From a checkpoint of a small transformer trained on Wikipedia: no biases in attention or MLP.
Each number is 200 + 40 x the weight over its row's rms, rounded and kept within 0 to 999. Layers, rows and columns count from 0. The size before them is the row's rms in percent of the matrix's.

# layer 15 attention key, 128x128, rms 0.301, rows 100-127, columns 0-63
110,211,186,90,140,224,177,198,171,174,203,242,233,178,201,209,153,226,133,144,248,193,218,201,216,138,193,154,169,162,222,198,205,185,245,244,173,263,118,183,234,197,157,236,268,177,181,203,198,215,239,192,215,103,257,253,190,250,122,205,207,171,180,225,217
121,239,186,195,227,171,294,206,172,91,154,173,206,221,191,161,191,185,220,234,150,218,188,279,111,167,210,169,172,199,133,150,169,197,147,228,249,260,227,182,178,226,186,185,287,217,146,205,115,150,278,207,183,213,216,137,167,178,224,243,204,223,180,185,275
122,239,151,179,227,229,224,230,149,226,130,164,136,205,268,182,175,268,137,158,160,196,180,283,187,183,154,193,135,165,235,199,215,268,202,200,206,230,203,165,207,162,251,195,147,176,192,179,133,177,184,202,183,188,214,220,246,212,206,173,229,212,99,232,299
120,212,189,225,208,154,88,206,213,218,201,224,204,233,217,158,276,185,164,178,150,199,148,224,239,225,204,185,161,240,191,156,205,130,236,116,267,168,337,158,207,101,166,260,240,278,250,213,216,155,197,227,203,204,138,235,162,252,226,149,170,238,185,195,172
111,220,242,218,174,188,191,209,217,144,166,234,258,281,149,214,217,204,202,136,190,191,214,145,188,133,256,220,200,253,301,217,142,278,161,143,200,188,301,249,206,178,196,181,200,265,125,194,208,204,221,163,164,196,137,252,125,240,209,163,108,212,138,187,222
120,244,220,173,210,173,239,234,165,207,233,183,165,228,214,222,137,168,224,234,248,198,213,157,140,164,250,189,134,238,220,224,110,167,220,208,253,140,199,232,153,208,194,255,171,219,151,179,280,183,260,215,325,176,203,130,201,182,197,226,166,199,213,209,213
109,177,189,229,299,214,273,226,176,131,113,161,199,234,207,188,274,166,238,187,206,260,243,176,266,197,170,127,194,157,250,260,188,147,163,221,202,140,212,216,214,210,217,128,216,219,200,208,231,115,180,185,208,144,196,105,179,193,149,213,174,201,157,193,215
112,181,216,316,215,117,248,200,236,181,195,204,182,196,251,211,156,226,174,289,141,252,192,145,253,202,187,197,145,116,142,232,236,197,183,170,235,174,214,247,230,171,198,161,158,208,150,109,200,196,203,179,206,195,134,226,110,237,132,185,191,187,221,209,149
122,196,117,137,174,232,223,238,160,196,171,200,256,140,207,303,272,178,191,260,185,143,202,149,191,176,203,145,260,208,271,119,242,172,187,155,220,187,224,246,206,209,126,171,144,224,190,133,198,189,131,228,114,153,230,225,151,182,185,249,260,194,230,197,183
121,220,167,207,269,218,172,167,212,180,152,185,160,134,103,167,162,239,183,173,127,203,233,205,253,202,251,167,243,211,257,218,203,225,167,303,196,215,216,179,237,84,207,174,234,143,195,261,264,170,162,163,190,168,217,302,148,218,209,216,166,146,221,175,257
110,268,167,194,186,282,195,276,206,195,169,260,154,178,130,272,206,201,211,247,207,184,150,172,196,260,170,229,212,199,139,204,221,191,167,155,158,192,245,207,167,158,165,243,181,229,198,212,208,207,207,209,205,314,218,164,178,200,183,220,172,50,157,212,262
120,222,154,168,196,232,121,237,216,155,175,153,199,193,198,135,195,151,243,273,195,272,118,231,255,221,215,239,144,170,228,220,234,227,207,200,117,139,220,209,207,215,244,204,213,119,177,208,230,215,259,230,183,112,254,163,220,173,195,244,237,175,228,248,198
124,234,231,177,195,259,260,266,136,248,172,257,235,255,149,215,185,248,263,206,201,227,180,192,116,262,241,210,135,205,178,166,255,190,200,211,208,213,182,129,203,141,201,207,207,177,210,107,214,212,184,220,272,134,180,201,272,207,157,192,187,123,242,193,176
118,236,195,172,226,217,165,99,272,264,185,210,218,238,210,282,143,203,145,209,178,183,248,229,207,195,254,173,213,225,255,186,157,225,208,237,213,154,256,211,165,201,172,138,215,169,237,248,147,213,208,224,131,212,163,206,251,151,211,236,174,249,172,266,210
100,165,256,199,197,144,198,125,217,209,134,179,256,144,214,168,130,232,146,234,207,213,202,180,214,209,172,209,149,199,217,205,156,279,170,126,176,226,214,173,224,247,282,184,183,216,251,216,288,136,179,173,175,192,162,228,184,149,141,203,150,195,182,124,182
117,218,276,191,161,281,192,224,177,202,233,154,190,234,172,201,194,202,220,170,162,194,209,252,134,187,243,180,255,193,157,214,259,206,270,231,159,200,207,260,201,191,174,234,139,118,110,189,243,265,213,230,185,160,121,196,247,165,153,211,176,248,201,165,258
115,157,195,186,242,130,240,230,192,222,253,150,165,199,171,160,167,234,208,169,186,147,192,178,223,148,210,174,181,165,217,215,215,225,272,170,273,161,197,213,155,212,139,148,181,267,201,170,237,195,214,162,189,180,193,217,166,199,136,116,188,170,153,241,216
114,204,146,273,214,228,138,203,214,244,198,192,235,182,200,233,245,258,244,175,230,212,230,225,193,211,200,221,134,128,221,122,199,190,152,194,165,197,166,214,194,247,149,243,138,207,229,136,194,270,228,174,167,116,216,223,218,121,213,194,183,208,194,253,242
118,190,180,108,222,174,317,237,218,221,175,198,290,221,224,252,168,205,207,154,191,218,165,181,187,266,230,183,177,154,285,213,225,225,177,159,214,219,58,216,209,170,234,253,218,227,222,225,209,215,185,226,200,199,140,161,145,134,228,240,209,214,160,210,231
109,231,211,171,195,155,140,223,193,188,257,149,208,240,242,222,193,200,226,193,193,222,206,153,136,227,145,185,200,166,128,201,238,228,185,257,221,232,146,209,135,132,217,177,313,168,235,249,148,235,262,173,244,184,240,242,234,255,126,228,150,200,197,231,257
118,157,294,268,99,196,191,228,249,202,228,112,229,123,207,260,244,240,223,133,206,169,215,185,181,244,210,225,161,147,253,180,244,218,146,160,190,175,196,235,159,183,179,168,319,223,217,253,230,205,196,149,244,232,217,184,235,219,236,249,251,156,193,252,175
112,163,174,217,197,190,148,178,122,165,180,190,208,259,229,253,214,177,216,131,173,112,174,219,222,179,192,158,164,175,161,262,206,186,192,167,188,166,154,223,135,164,263,252,100,247,212,205,197,178,253,159,195,218,243,119,185,151,206,217,224,201,233,167,95
112,253,216,196,221,198,158,216,197,294,232,202,235,235,253,180,135,176,215,141,252,187,182,144,202,209,198,229,171,211,217,235,180,219,161,195,206,220,133,188,270,209,169,236,231,205,183,201,199,176,210,172,174,217,175,240,168,210,307,245,126,161,202,135,235
110,222,166,206,136,147,209,131,207,114,263,167,194,138,170,201,177,146,213,138,167,188,183,182,197,192,221,202,225,210,164,215,126,197,149,279,202,162,158,181,216,237,181,177,253,220,193,223,208,226,222,202,196,260,151,152,230,323,143,138,317,204,177,180,272
110,223,186,259,166,183,207,206,205,213,197,282,214,218,168,206,181,251,148,202,249,159,207,323,199,198,180,232,86,249,146,209,173,144,163,139,231,283,206,278,189,227,129,280,191,202,239,293,197,176,202,162,179,203,227,210,190,169,175,255,181,221,194,226,232
116,167,183,212,251,252,174,204,230,220,180,213,222,230,207,197,203,149,210,168,222,161,172,161,187,172,205,178,176,192,211,183,266,170,199,207,158,240,199,249,177,207,294,157,234,174,146,155,168,173,227,240,251,229,171,286,150,201,256,180,213,168,215,152,228
117,115,263,215,191,237,129,174,160,227,176,202,200,250,169,204,208,157,137,142,171,238,152,231,175,244,217,236,158,191,221,229,190,119,166,176,217,181,202,183,149,204,179,152,230,201,180,168,171,129,255,171,174,244,238,226,187,151,198,241,231,225,160,182,266
121,195,219,264,251,266,190,168,182,208,223,228,142,246,265,107,180,268,166,150,221,233,175,177,249,201,247,218,184,174,277,301,218,194,221,184,238,227,143,111,239,144,158,238,221,214,175,253,196,220,125,193,219,208,192,201,263,207,212,137,223,182,243,299,185